config.toml
n_layer = 16
d_model = 512
n_head = 4
n_kv_head = 4
head_dim = 64
d_mlp = 1792
vocab_size = 34959
activation = "gelu"
norm = "layernorm"
norm_place = "pre"
norm_eps = 1e-05
positions = "learned"
qk_norm = false
attn_scale = 0.125
bias = "none"
tie_embeddings = true
parallel_block = false
init = "normal"
init_std_qkv = 0.0296
init_std_o = 0.00741
init_std_up = 0.0296
init_std_down = 0.0028
optimizer = "adamw"
lr = 0.00104
beta1 = 0.95
beta2 = 0.95
weight_decay = 0.31
lr_head = 0.00363
grad_clip = 2.0
warmup_steps = 276
schedule = "cos"
final_lr_fraction = 0.1
batch_tokens = 131072
seq_len = 1024
doc_mask = false
train_tokens = 790600000
steps = 6032
dataset = "wikipedia_en"
Each number is 500 + 25 x the weight over its row's rms, rounded and kept within 0 to 999. Layers, rows and columns count from 0. Numbers have three digits each. The size before them is the row's rms in percent of the matrix's.

# layer 2 MLP up, 1792x512, rms 0.0446, rows 1010-1118, columns 384-511
096:486510471499468480528509482490471496498467477518481464448483472482514544515454477468525467505480487498532564543494469448449442520511491507523497514517512489508531487535441496465507560531514516556500495523475520457569489462521502558517500537454486490498534544495518491520492486538469492490512431510481517491499543481502513518469515517503500483503494516427484508489501480458520524520560
094:504481498518458492535498495553460552466488553466485457471512506491498500503542496497478491524447490497478499523534517487520486525494487491469497495465509517505557502484506501521488477530458498513480498504480489500485530502433558489520495469477497494558466477494473499490509484530482518500482473508455480475548529489439515499478539455483480478482520517501433507468510489490506513490529
109:563504538453488549491507489512498546504534475444524542483530503502515484521509538544490496506494519512491485560523518508522521494525468474496504496511480495521539518519496512487491503483464549502466461525497513501482479494515487533496544467480508512570471503495441492520507483527503515524509464527526516507546548489547465486480492531479493477536533487485483446466496500486520496518525
104:502474496527541511517487527482537490524464515517493523521489457479496498500439502496515508443493534527477495484491520472525518524489506504462502524515467519499526445516538515529473517495483475477528495488520511502509522479493492484516484502509471473481543524500509554497483504521476486496480502476535588486519525481494512476496451526525462482473491493515436496501484486485511504509536
089:483503490523506484475484506496492503498516485516536513542493505500471508462458505531483497522522503497472492519493467539509517507547500455491496489492488540541567545497541470478471526511467524498483516476502485521493492527520479503462516485527526486523503491489531550504500525510510523486502511531480501513512549493524509466500563539462505521490495527482504484472504496499444484496562
109:492501452464443515520499491561497552526508526473538482522495472512495534476516487485518467483508499486509475530473501465435492461507505505461481499510502540518538481544532487477561522511435473550500509502523460523521513500485520515494510476496451501499502545483545498520441494502493493510501515510477481519530515525467491471502475506443487509480484525537486516479496499483482456517545
076:487493478466503495503545482550523498499450516503570483507546482516500465484497494470415473471533508517486488508484515468473466514474518464486480494500455499481524485507497473543527503509481451526516489528490527514510511499539451500511473486489503487495503529459505517446470512485504500522483545504528497551511550516492489485474470506495479491517531490481484458485486481461525527517506
117:504522516482460490500542486533463502461491508456499453511499452530512531461540498502476448490513503501498470500461477487533476498517512465516500519528476482521531449507495501481499524501512515528524518506477537487503498531463511510512509443517483482536484467483502471501484514486499495559525482485514518500515493488454497490519500483513512481510530514508528532498521498481460455503493
090:486516492491497510519494484557468485487489523489507482474480475488471484496505471494481468499507478497496511507453511534494461518491455450486497556521474484512499465523524479501479508517493480539473483495481523540506534497468454532482502491467430447486490486463529509476451478508489490516522482497479500501507524525512500480532473540485480496490494512472514482468446463443510504551512
085:504484548501458517518500509487503502510501479507505508502512489531453523495495467475455481507495529538515506546496491475470499508475460504489513582471513533521484548483508489520516503505463535447496522487543502453508527484468452494510490486542504491531510448497480492455495511479489501540478476514500495484537481493507515478474446504511472489471511493502471507503528499489486479489527
110:513512533463492491514517479487499499520505464449479470508545485532512516503479489513464488522470472479501519508507447478471498502488452487511490517529460506491468515509437478532482525498528464537528496495482538502516511479485496477500524484485467516535524525502506525481490476512475463487504458513496502524494559537499490454481497516492508473531482491489505499511565462501515495525542
113:501502464507500492460478492489509500490520484490520536490516501478537493545497490475470490440465510470472493525487497473503502495469454511465487526482487533469466523512539529521468544468477490501549511467526478451496534504456524504521503447548479479481534482489555542489476536480470527514483478501483516516490502499483493478490550502452522521494527515500488528475499483484427469523525
100:470510557466549499463511492543503502501523477482549500532491475506529513518534481483478457515485500499509499518543499506488543536459507495509449510493433516508502507500502449546468497453503512501517500503522563486496492465462478474462497470469480493505512499478530503491489526459528464524505457495463536514534498479515500458477520496486485503484494515470479457489546468504543511485487
113:440515538519506527502471500478490537491478510511476493514490496510479468511504527467526509506494533527525502509484483474498468520492495478495516484463487471473498489568490483558505518546486557493489486519506522494495502465472471495514476477507494527553537519488475507504483531515482493495520456497515519510495538467500498496480508497526470453514508494533442464490510482505465504507498
097:494517467496478510513560501542492485455522491513502521487528472523475480496490467518469469467497477493513549535472520500496524503453487493488494527489464454562536510596523481504482500490444529485493483471490584466462468467475510494491490512535489502527467527499487503484481470550487490474511515518537526493474530470473508498485521545500499517507500486515503486524486488484522507477527
099:517508492476523519496469478508479515537495495485502501454511503538495538459488497493489507507510519545507447527452528527499486559471471458467500511478518540515534506509498472480474515485488538479453501505468501509531505521532484513514552497489519472499478504436499532486482472506537521518509505512491491500550491565483487459492474534500489437487507542472493457482530489480462471597537
103:488509538516480549473463485539509476525504504502467515524490523518502495512492527495485494486553510477487512512445500517488483504514483495453514495478497467489494519571516474477510536485484513482495468492481519489499488543466413462498525508520509474497479530453491505498484473513470518514550521502526533495510489474521481450479477496557493491508487509525501518498483501498524513505518
098:515465476474552506535511510519458500501457505462544505502527474489476533488526508518447493508484534537473493527497547516494412511449478491445478502507477537498490522532490532495527555516461520465512488505480484505504520508498506509515492473534473453506511506462488458497487530495516482487531456529503463533545504476495486489494480498504494519482490508486462515483506433464485508539484
096:510539526508495492498519481507468538526476513502481504518501472495490519476473532508464479511498501482518508502509514486507533560508484464507495486534523550554539484502506477516516505486485497533500471511443505516502477496518474491550492495478468509547500517506485489498503529514486478518485503539515484499539495548512497499528503572509466499497523527517504523532496474504519535514496
092:595518497493518505552489479523513471516507490473518480539509493483507479499496497485481471524497444468488538525494554535477486521473478491474461509495474449501507541496483505508500492540462484530513498505450535492503512502449491501532503489510478477512511535478498473523464537524468546496474512489532513494513509537478444511521508548526478489508471515491461510551513482488516491529496
106:532472510529445508560493469487508491508463496487515494503517500505496476530515554481465543470519480473489506517534455472493515490547488485451501489523531513548526504481519468503494529515484553499534449509506516518495518492493447519495482495474499481513521530482468481515489464512465530499508461519521481536491496509506497500531477476424512509504461516529498498541541483491479532487510
098:527490512470485524546536464492482490538493513517504455499482504498426491514458479491418514496512513507474586489492538487468472489498482462479459535521519448506466465513516479514488521519509550501489477505481575511517510520469429487487499507467467514527479513496479492442476492458493493516485485470500506501491511493503503423517499520516494498517533490479511516519481488466463501536512
113:535472493507498527503529472481555498484501535496474514534507503483498491519520537493522504517490490522482465501525513559477512497512507497484497499533464502509513522515485473519454497457436501504517474511477524494467485506514490498474549522518505475532508556508492513488482524474520514482493512500473504500516529503519471501484479469489479478494501485492494522504504498487483521504510
098:487529522476488496539519459510481494515473516467528490537551462524436502532478525464521509486507485468479511538477439453497519527505482475429487515519464502500508459515455479526443535503509519512556479449485486489528520474460486486481507495501484484525477479472494534490468506483498516515482473479518471496521502521481467465529424524462521453516510488507493493499519490501455491519535
100:539523508443500512512487464531510541501484488495531512511476516489484535473506527496559473457490524494500517496517551529526511491558473481510525493484482467488515565516530471520512494459474552476540511488490492503527490511515464487459491518486512505497490497484466542511488540521440523496490435521511577524494511490504485503457472504493505514528466494528493514480444495516467447517506
102:493516524489490519526524482513510541520496465493516489511497477492491495483512534526457478518525519483477480563481520519457458513490489481486521515516479472482504507569461456550484501472507554498523445496481546501522488510528483497450505451514471517525477516477501459467494498514515498498502485529499545515477515487493461435511480540526551504510495494508504518477505462453486513495535
098:520496510481475471512543467519517477480518469494524464509493465474474493503450481506475485531508515499497522496470478492500454480486499491489468547526465459515486523534501489506512539540477543500525513492479473499502494512475470560477515503499485483536466479487520489480474522494444530559536527537478532524506547502495483482495493475468485533505540474494498479480523483482498478489522
094:484482538532461491492486483537520515513460493447520482463522477530482498472450535509495504502558518550427523515502455466525493492523494481477502541483488519541497508494478480460486495506485541465465505494513452508536520505467518514525509504471525492494495509494526506499500497502485546536497510483499461477513470487485501499507525485530482483524526508522500459457500498479516500526504
104:487547457518509484536506498455494506509477525501495503520523450514557483547465521504481500482459484506510507499468490500493484472509517501471458511442509454447504439506502525534478523526509473493489497481541511466516564483487527494508489475490447524532486539491502513475479511509465516538473492467497495516479521470460490522485451468485520536495515495499480501499530533492478472516521
091:506502486500474511528491495512464466514474513510558489482496471485492501504487417517473476499464462511514484534478476508474408555517490454450487514518489493472529490511530507478491522528490498506444499498494515483551532459475518560552515490512468466517489516461532486471465511494481583502490485523467477461533484522439459488510467470454505490524535485504474527462503511468475500567528
097:532499454492464526522474478550555477471446503478481517508479507490486501484530491524504513464510532554489535535504504487480496550487506481488491529510449540488517485505529513498466490517475508538485529535506482517529553509541489499503516450493485458506474488461496496467443514496506543524463512500505503550515538514489490475495505528494496510490480486478489478515485483453482499515494
089:457537490508482483518516490495505506491455514471514499477460469488518472489524472504463475515511489552477477515474429495475500520526473507454506536503499523471537481568529474509500479493496481526460505526475531483544521463491502484554477457508461441493516519462464469491457499490502516489451485522483482509495550508459446473524484547516496472491543535516491503481499472481491501525524
099:476504495502478531485473483521496491527481527467546526475504497507452495459479521490483516508541491476475520525485525513463477556505512436501542503502489487504502484504535505535463478549502532513506523477473496515474489487505488498488516473466512479539512475477556525567498493525514529509504452523508497494492520527523497429489446514515488511492525482497495501526485476501488501530497
110:475527543481487529508502484497511519524490484526465513512493462508519512503497515527508502496521473483529514515511500486510501541545502531416516522470500466489506478542509507542469506521484519535482478471463486467504485497494464513478493461478469488513506567491476491495483514526486510486511520491496535485536535455497501457518448469494483458484551493523492484506484490489529511503504
094:499530510529474512465472488502476483501479473488503507504516462497511531500495517498460514509522527522505490509431463524478444488464477461469503520512467483487488498546507521477502510493524503513493542472464507524511520485535493545510555452495476521545491518470514506415454513499493543469500525482511534499530514501466495487513487495462486477519517470490492494478522491442503448587525
108:523520460469499507535538493510492503493492485475539486508542451469520509493509438478490454493479514492469500539521487506474491503482531430509467533488467514461489521485491477536466502482497473534494501448500518469496494507474513517446515511488505443532485454493488495477461535480484528564461469509507483513474521499486486481516530507471517489475510489456497481451487491502453496532515
114:489489505487501450482530461512480475500521530520499491469542447528468513499483474517481495463494468492517516528508460489507523525483476488498505478525516521511498474494445504537474534486518504493523494506503541504523515490474502492544498493500451495502501492493488487479473439512504498573477489475489478503490522516494488497495500486503478495503490482511530494495547481472527521515492
104:487444534453478492492476501517512480541540491475486509468500505514525511527443485567468471509516552488527526536469525533483475503515497512489525562425509509524512538540482501487485498494494543508500525484451497534482533489483506503566499491504467488535537520497452527489478484535496497503501529485497519543527522491489470513461500544499496463538497493494516489441496471503496470526480
093:481472494524522431523497471505461477535521493469510500456512435512498490474500500507489494509521472489494526499463513525502483518474506506478502496477484548483551453533533503480491488481467501484491508541544541475512520522497521461541502492495457483473510495473508501456474488478515499485505511531482513488539529510465481493464484491511454488495505517537468472481532487472498501539514
089:499553493512464534549500482535492473499446503453536524471494432484485523499508497502463494466526463508479497501499541477523491502504502497500492511474516464493495520505528477505527481471541466495516460483493516542523513508445501512517469511515504451524486490474508457477513493550468525523527504543499462526524506455443523524537473524481490500485523512502513507471484522467514512503510
104:510519489472517489470512449502478493502498522490494488530474516524499479551496483522483524503502463493513501507494485518500552489495489502520466532524503500477500479493483511459537542504523534493538486551477532489560530500493501476548476489506439481496525513515492482508482513472509486551508497534458526532444499476491478465454515544488494465463546430522555505516503481470491512460527
108:446540529495499502497488502546489531514467511442520503475535443529513500496422458523506513502507473530528516546466518491471497530497456488493494498483476499502507493528536443502514545498496536545481486498501522552464500460457518541533479499482444448550462494462507482514479499564528462485524483520564483484524541493482495504539490550500536478521483459464461459527484506505536514553503
106:492515510495501495508492484525508518485523520493535502500506482493474480464505559512508497461495534496494483556511533537516497513496475468459515509520493529497513502539504489499481500470487508511484481514508538514573501509510453548479575492509484502551468541465471490476485482500544452514479451487550515502526559504496476447521470507487492461500507500503470471477512444475534517507504
119:461503496498486528501458470519463510505492547492489518494493474528522516522514547522515525504532444488481503491488552516529510526495504488491526503556530534541535502538498483496469519493487530504491491472516523488528509499485460486480480474480465513554509496484520496504480507521491517518509521539498505513519500498498515466453440526507510518473471493495487548487507498494477490506565
101:498482503506497455510511464491474506521500518474523495481519501531463533491497467514499474502504521488518492545449513538497416519509473463463504490516475510512506494550482477486500511492452511501522506490469485523529490491491485527486540436476491458529467496444514523525489488538476517515524476500528515522500544499462467488516495523487492480494552490497437509469477501483486541528507
097:500549514490453504520506471554532501504504479447504487477503512500459502476493525508496496453531503512493509499489475496474509475535468459452475517468483524530484504510519453515470559481492550501508464528494530512511526534478507512500498480476491463468511540441495515509479509480517517510530493505511465519484486473463444450505456485441518476498492541492472484510521484428501504500499
090:440493512500527450491487490520491487492518495513499475513465504484487488502541486472434485486526520533501515500514492492476506539465444494452498506526497502511505475543522498504469504489499542496443476493505508469529471517489481538460513512454458534490491468511507500481511545540442468532496469471522477524529487523516506471494504506471468504492470536509480499493478485500471486507504
105:478481499507521468499487522520539518477494528511500419495518481513495526505473509504495469468514528521499474513501493491500518510463511472509473507521468488535495503505509500489514514450507495501509491462508509481503500516495509550489507498485488466536481492515515507478496485491486457492524514492520500535521470494494467520461512504495475471458474512511474463511482479474467502522502
104:492511549502493514494528482519514527505479447481531488503564501505513512485455517471506466487509476520496503534449496477498461519444491438467472489491545530523524498524458496531532527474503482489488469492456554521503493467490473502479474455504470490538473522501492470451452485528530495493492501479536483488506506499511502475547485553432509513551516512462492514501471497489500539525514
123:515502481426479490551525464490507510502491546488481489512528510490500513492514499492477501498489473475488535516490534474482502506528509478487497551544510509530496517489487511502490508515459481507530516520493522506501527514500484499510492507483490450531501509482527521498483509484508479538455498538452495482522492494492464460506479501494476549460494490503495515497528496464521465494501
099:515512491445513556502498447536471435541500493497497537481538467485468489437485505425508534469540513503456523499519480482512466536503505479513499477517517525506541490507539497477499539492518505487450468541447518466517475483549495516494510487461523468478515493458546526497474493503515488516545479506521486518501509508534481500490493516496457503460486520481492480493487480483485477489522
121:514522495485486475535553495503472524499474499505498465485487486512514518485505534466495466478501496472510542498454483496473473527510467490504495506539483493485510497507432490496516505463459484474514490481453471505501514511515417496510536491505502458494520525453495499539471501535478519520508492515470496516500527527495508470454487518504464437510540541502473491488478475486488482530523
092:504526522474495475524462486508444478530514532483478459507523520523487477467497450484515528520456477484475507497511491507479496517476465484471521482512511479514525441514458521485476502543521540523528502481473519481516517518481522528459507508471488527505497444482524521531454511505495499520517544524523499500542506534462467492514454483522493532440518473494482491446496457488490455513485
137:492508536489449482492520482516563577470479512442500493505525491490496540504500510486478446485506470505502483549508463445455456515499506422496491515479494508518503491484489484515511497531476510540484445503472525530535557506539450511522499421463471462552447487487553509528490508485502479543505488508504446541490500530509416484515497558495498504527514502500505494482523483489454473491511
101:543496513484508522485484484488500553488532470477509501509526502555520493504486502461463475520475493482489534538509468516454468528517465468478485542522486485502490531480519497475485505480503487539483550529472509524512508533514460484519550497494473478511500483469504508455489523489471547515495482477452477524504482514528486468520534476470489469506458516484515523509502466498507506491535
109:519485487498480478504437499524462495506518491438494520465480428492485510480503464512519498503465498464516509530472510475515493549509536473521483498491512501471534528469471528528509517519498472506482529493473482538507525497527529525527556442471535539501520456484515544518487539502457527538509515477511481483527507482512468503499523494515491524518475473465480474472524488472491513463476
116:484499488497533533504497489500501526467528501438510479504494515453499539506490454426479515509508528505501481536496525493497487537413452463467477510476508543538475534515535488526466507475511519502527508510524497478507523468485500490519503501533457502525494524492516474431496526478514486455499521491488525481563484488475479479497534536457456487537484511452486506520477478508461498522503
097:524507482491515470501489502494502527495487476495501505511493468542469530570507523474501493502495511474453486508474516454516460504485516481481491504529473497474498489554496502541505486516475544500510490497500559479518517491510500477520545489499512508494532488471483532458476536475478479496491483479506527512500538496519462445469505499497464522486504456478473486499453419481497489513497
098:497511462481495491553490479487472535476472502479497526503494459513495550530490488463501489502502521438480499502481547511494501514500508467508458533487470515495496518539488515525482513471526493514526489494500524497479499501486477485520525512527443490503462572487501483458480518502502553518456506501512513505504531473498462484506490528510499472513488436495480542494446449494445497542548
095:487521494532479484521486473487473524499525492488538463503545447538534488463528525502535478493553462526499500527470492500501504481470525484489493492477505461526519477540518509438444505515471487500478481452500462475482515494482496504490513511545514538502539488474486479505499496510520535499437496502504475491571485522463508532515465488506506532469480527526463452528503473488508487495543
102:499518456491506474519546497501502515490499451494484533481511520533499471459486539503483480460489479482528520514464490479466465538495507457531532551525462495476518500500456466496536495562478492479542511534522497504519525557551460482482498442480478489551511482476464541540489480499478518558505474509483470531481542508548486514500512548472467546499559525488496496472530464499490517470510
087:551489469459523494574509510505582484527488462556504484455506486532497498467499509492564505494525560513521526511433512505516547496533504521477485546495474446491502492510466493483491522516487527522497481518479491524506491545511412493453540519472509483490515516483508503481500496501480497502470500494544579502507486551500475502486467487525492511512472482512469468505474517495526463490506
094:488554501499521488520446464516482564482466507521519471532527490490496483484527526484518483494438479494452498503476512490569503531467486451484537483517533505500529518503470459466471519524509461491494500478509466501499527486530497471487486501452522461461498518499504491501517496461506478506485521530513505547505504527476489470519489477498554512462483542495502495485526455499502476507513
104:542501520504501494519525487494488491498491486488520483494526436504494503505463487462514473477511441449518513506456511480457460516537526502478489521473496483490477508535502444452487493450461569557492453495518503528512516489511492504489533502485539518513509495464500499493493491499504528460493450511500483463526536483449475498501479534510486462522473504466474502499510494497506558509531
092:545466531470513516509485466531517505540481539498477501512513470559516494500504487458477491524505497502474517529484482547503457497488500488494471523517507504533490466511493509512508498539433523476494467511461526430521487490496485514493512486502493479476483533484518496486460533501495507520528492524493451522531489448524454439481486508478479509453522520501495478501515488483459494509539
108:483507526493458477533496476518518501505468492522547469492512495492510518484460455492472466484483546495497498502499498474446490489469491464509502515507485517539506535526522476502522532477468498521470519481486511494514496476522460506499488477490480470490490527472525449474387482509503504451492501551497493505503542535460488447515491504501517505528484530514476522476476484459483508513533
089:489493550504502542506444462536520500501539492502468516492443498495469479504506533557501453512470489520528503504466508493511500526548472497483532498537483486522541502476471467487485518529479519526521485525501500518510500502498494514479464452484462513503558531518504549549504495505472513521514491494487527522551499471546484475504481517512419487460548519477482494514516504523530518485522
106:559491540494500472511494468517476461507461480503481508555521497541507478481477505472481484465502487490513529494421446492481500544482457485480527533480483504507479492523433465520516529513493523507485457479436535511531499500491509507511511480465503483487509497484497498479465505491470517514515482519503509546495495514497496475500514514486476455525500528497475538474518461494520528518511
101:529523463512486523522503475535468483492486481506531485509497526491525525496469526505516471477492495480504486481501466446472488485541506464496522508500501482505471517500510495451520500478488487506490491476496483467536507514492467520438532462462478479521499511503536481474479482503462553473531498500509558496482544492453501510505464471507527494520471523490458523489468475465529498501556
099:496460524481466522545512489492512527519520508497471472498495479518505501525489477499482474491498508507514523537468495523468506496491508506515470562469488474498501557516507483502483505522500499528497531506501494506534515500512495495498478475535478488519490509531544500489497501508497486550506486525453501533479508512491494487488448468503552479520495512493447463502464501498502483485502
097:503452549473530479469498481536463516468511522536509516539497512507474458536475519481510532509532521515493470474475587537483439518519499502518513508497515521494523524515454498521505502486477532470486483563486500465561485556495504478539513503533520461479466520444457430502487508479505476515486462474490498545516506535451465455468506504506484476513479495527486547485494513489461491531487
103:519484560456454512507468484508499516512503499466499488551560525482500494511461502507514505515504457480496505526514543481448478521505503499460503533509485490536496524533484439496524492557489497485491460538441505473496524505519505481520512455496485477512453507518510456440486521519502528519519487491536489503489523491536482503473510500564502541496495530499476491504481474487513520480530
113:534476495489512493502536473521484482521447480492501512522554492508500543492492508518497507477541481487522499520527483533499454575514511437520493518549514508482537501493491449506538474490517494483466464482445497546507521509516472505495511440428513514515459502479527501549494531502501504540497517557488442483510490505528507521538519514531491502501483476536499488505493466482457479498516
097:548507514515500490491471477516471522507484504466503494492488506506512522522496519450513449457481496475526489528507471473517494523472528487511504491540505517555501513490469467521503491508513487524515473517478505519490490509488502535520534491456477506514572467502499451484497482481463461570487510535563466536486498534491469490495513478473493485518490516516501462541561508497511499520520
104:541503474460475511527504453503509515525498545477481480525501493563513478499461446505506478527517433468510527513537526483512499449501471510515459503535501496534488513507476496490485550521474488504498494512512506519493498523442491498459490467474502492499518499499493478480494495515478465529501529528502505540489495469485501492497518529484528497482502529514500526507506468482503502525502
092:520486513466506510491468455493470517507498523484565476531504457497499539534497485513447476494523499498463514531496500508535470539458503465460474495482474547524507508501550488468475555485479502534507484524524504524501493461496491510558483512523483509496510495461505480454454535494506497513494479492515505487482481530456500529477471504486512486496457484504474480506502464457494513481561
096:521447509479516498518512479519533480530474478455489520505524465537487502439525513516509475468547517567478489526476534537513510507480488474500521516547472533522522498540508530481497527447500513471512476473500524515565523479489480506490544491517460466503508502487503497500492505494487505512452518476495476482527529492500485470469503538495460479505517442518446490518534461477479486506512
100:511498460515511487483498497482480534512525496492549513491583499508494485511457544502483519490544471500489513561502517471508499510471520470467522501474521527497494513486505468492513485516468490531501488468483489479507500490494506504524502480510497518537472466457517499498491502513476500528504430515548492480517489533454468486488530504506496513533481524495514457501508498494496489502543
099:487479538457478459523508476502481501506511547474528500488487524528506536555506473467498489492520504465477520558521508466463486535458482502501454502562512551553499516496499492486497548508506541510533477530453531530542541487479514517511510471511497498537524489477477484514502497504517477499488444501480464507539508486448463435483506548489499499513479486485499510495512459450462526512504
111:500496489451499463492533529490518513484512510533487432550481486527515510516461471476486498520537517486512501512514486516487515488472510509514451458495503506516478512487488461434470520496460525493512448529501528506532527481497443477471496497530509509476541542504497440516517547524464502574480479519484501553500506468475506447501465510526540474511490500474522521489510490489446527494507
107:550515496543463464544480508508502503516481492482480503483471471546495530492496495540509467485462502484546475497484531465493412504540533447514527517514470469501500513474542526487537479503492483496488496486505501545581523518522502516505477442459517482549487451491553524513505491505498499558474527496462472497513473506502510524480481492496489491468508490482485469484499503487477479477482
090:497469510460462514491528499490507501507486495510464501513496521488460523527507521484508502506467469490486480486530536484521514482462507515476484505490506471525508483505487507490456500495497536504533478490500482507477560513473528499501545486519490496548493526504499491497523498507447506531476501469528499516476528510532487483499489494527512461590515446534461471533440507478492498532516
117:523497503518529509480509494540491522503483539457529506499489487540488538527443547512480477516489556521516456508485489474510439557498497497497512502492532483505505514491485449524493487479529511510484477508481500518479508533502467521556533476466493525536491514469513479519469490524524477497501437481509500513521495524498487498502456539499487457511445467480430521515536495497504515506503
100:475524460491471526482522489511440532491470501502508480518482455557495515577509474513480486502510493501483515495502534547542506513481516507480476479432469533496505475549512499498496470492449531486523496480499499488517499479523516494471502498528507491477507487498488479519477509514467512490486501503549512476518533522407507481457474485478505529477543480453511504471490507504444463505503
092:483484494503523516512460478489509472524499479480525472500497496495547527493508490480514470463502544511472471496467491478494513541511498506493512504501519516464500450519498476522505518499532482514499473486483481501549508508485504498514482474519470476540513531477513523511493484497477545515521472504459495504519506501460463525543444477477545476500514494475427502511502500482468518503505
108:489481502509471481515543492535502548498496477503522500492493482491485543495445517466492480489479523472516520505488525470456518531491459465497512475523483516509532484555492492527517480522456514542498494474461500511523532481523474507494488486487468492523499518495544502486468496518487551460498492503495491543491541510488512476475503498503519519512486551515491473505458461489537529505525
101:511495487501507519523537474537472504534504531487516472491497494517514489486481503512492498507536497502487546519511502531474508490532469440477456518486473509531496529508500465451505517465480530520499480500496481502492505516466464543492531501441497450510524505469510502481480507510459527524525521500530532527527505494450491476502492501512464432493526516469491499469508493472473485543548
097:522465483442499520471540448494508525526500545492472493539492492540503478485489499521496501524514507484510529519517464507528484520513525472490470516489439539486539518504467506517489483512461507495519491502495548507515509479510492477483532433492498462552503506497469500465502486493521497584463484492487499527497481529510480510477504557495469462498504511508516484479521470493473470515549
098:500515516475506502521531510490480492530503486486512475542510467471526477485483490499490499489487464465497559520480469499500434526508492494493466528490477504448546518526473493537511514533499501499536523521444497485503506515465504548500560492501494461519523478422505546480451522466465486519490481471524518484536516475446464524506504536457527476459544515521484513457533497494512499528516
096:547520497528460495496514479504495527506496494468535501474524452495498522520496447530442445495491483488511481528454511512492508555507499489482489505507502481475501491527502477539495474517496506533502525487423542526475532504502518549519520470472458503528500496475490520517479498526512456505519505510562489481521515526514489460532498516484484470543522504534463516487491469467475514527542
098:559499519450481475462520504481511504497483554420494514481504499488483513470474520497474507490553495495466520515501510503493435518508473478485499546510498490487491508495462510557483515510515472522486485524464532514479445513490476486517573446493472542519511487451514553477453505486501504532490479517511478539493560478475480485494541503445528497465481484473484452501525481470500507525509
088:451491513503473470525488472540518509509501482489462459523491461556471525482462499499536506446497464529515522507480504495501447527492515451502510524499493511517521462554472481486499518531516482476509483519448492515519513506483490493512546494482497476484505531492546543492491490508516517490520508487511495497547530535490493493500483554492424512524479500487506489489498478486516515536519
099:502441526491509465481524474514538502471531510512523538520522457491517487529495519484518485521514507438497468518520488467488525508477474511481471488521468482488578516559504482491470528477501519512540441529484540503487518534451474546459517499526497507488531512489510470482477480502495468514518475484554540502500544501479448436491529518482523511515477480490488491524512462500469491471533
095:468462540500502507467474483535510491497453535483505473501476453506418557487501496485459517462515529501527488508484486480482469476515509507474494534539524478487511522548485476496479500528499514475468508489522486453494517505453466474504451477485487498463527494469523490497494463524462485476501437511495510484517493497460519481478497494463506519488500475551459503504483468495498523487489
102:518467525494506496533480505493507516501549559497516470509496523531467525500462466499450503478520498483487496526477510462469514486498482504429481512463500504545519499515511470483480546464444566512471454516534506464532471553523458503520493500510517498506471449474494511474498520573501511509516518563492497463512509540469470473489510515487529535511518516506468475518460515492515513502528
095:525493499448519520518512476535478510499493529479490507511533467472490476506516522484482505488486523506506559518504476499496472506526511442467469523484472516467533517518512521514478494561483523565507504490465488515513542530475478539467571509500493478530489498462474528496463518504519517518494490465485499532510538536502504434518453492487475484521502472498509512497492483446481476539508
096:514506488497509544539478522489488480503489491485468487506539456542501489494505522487507461459477541471460510478509553464514497515484527492495515510547483500537490507506496469483515516484516497474500507503515514480475515555514489477458491459460500515497475517491517507484462540516493512527487520527534490535488564520514494446521440516490519517504470511520467509508461490504423481469530
108:554492506468485493526493504540512477525491545447487476543546508512522505496508510514496473477463505516508516475491511498475483521514477471456491533482497501515530456514505467467509514536507519515486476517448515499514491497459508523493525463489484482546457523510507488512458476513500488517503494485459525525552515551486493492497477501481455530544507497544460530454514505489509518517532
109:512475544503518520535480500528497488545494474486500490520527498519534465453481536487497511486494538535524504479474521513496523476498513485472534483450519512543502444531487468471530526535455498469457468507488544519526489476467491516465490462497503521515492514499505474514508491495512502524505529487495534549507515525467482495503456497426472510554475512509478542475485511499497526497542
100:523505503492515522519487474555485508492507534496498461466482462502525497491500498506531464505512495493501542523500515524492458556535476472437492476512500509494510490520521498495491552498502478563489486515512492508534536501506460533480513461513515529518549518478500511461451505515465540494481485501494519489576516497499484463501463485506474482476498496461471518498447476448505499518522
116:541502519472505535523500467539479477498512528504503489494536529514515479494494516486486513490526510503508512494475510506488487462504486476487502483477501517493518483535445470500506484520521501493521469512450482481559498522497508515501510475472499505508462506452461481492476489479499521495517471487475536512471523487433471500477486472494475488550506467524486519483484517463503512527545
093:494516504466537498498536508488544498532503454480506511518535505460495515497522487471524482478503530488474476538477544478523479566452486506536490524526510501535532533493467490509496475432534506540486500519528477541500462508510521505517517463527501496510491522473511465485485487526524465520478517510503525503545517529542499508483497487484486504525485504492476473502478529488483501499508
110:503485526474498477516485465548512534522458484504492488510528469520519512511468509532483447495490519508471499553468528475470496518509470480462490517470499496518533511534479498494497510501459537531514470535467487511538499512496492527536537440498476511506491538470482478463458483520500480512508486507526485518502531501507466487469470488503488488495482509487476464502485491485472505495541
099:469525503479500521528560475530469515527535522490499511499473502530496499501548518528531510496521522497510530523485560552493508485487462492514453484523475501501506489546488510520523473527479509508515451503457507505495524481464474485470544519535470504496492524500456467509499555491473471484455522511479528515522572510481495491491458528447490448506522506481502451470490453483519478509509
096:508522512491499514518491504507498537472455510466485509521501482480504469513495469479485498523492462478510527505533498524544531489516472510483508500464513506501557547503467455479439529472503538486502481510501495426541499480523483505498523463465510522508501479506547451495495510559501473484474462482537544560474497507499482478454497483527527483497525510504499518516442525466477434543506
099:535506535494497496515505479525498517496521498504540482499525488529514512508498502515453513485513493496499539517482504498467516498504467466460501476478501517533520499516498492460522536477482518545494453453503528482564503482489450509478500520532510500536475516492491462518473478532485528507502492527433511541567515538453500452481463528477490487536549487496467495479504486499502528503531
083:465512515480512480534491467558502495523486482496531501505530502523486512504473536514507467488488538490490556547496568477497476521513470493503477512510486506510518468535508491539563482510451512541518499517503524514517489505517489468518482495477474461533522520466494538465477537497500522516493537510507504478543532547498500507467409512490464468500486489476517473512471497488511491507527
102:462496551501496468520500444479540493496473491468504474490491522476506525531456524485497451513493484481523505514503484507540509517454506493474509531530524483459540475526486513539484509456501503483486502475466526462523523478507470522535533493498479501533522582489516472445481514489513504472476511458524537496530539498457438441435530514505479485551503490470484507510480503488493479553504
088:489549466503496518545503485487525541521466512460489522511545492527511467516476524504533489520494505467481490544509520475549520482552545490475516476431512484471474538476501491511526489533487525484515517548477468482521486500507490538472502469502504505594488504500477516508508498556494555516475511485572497484505489460518495513505473501529535482556484471518508513501465510507484500500510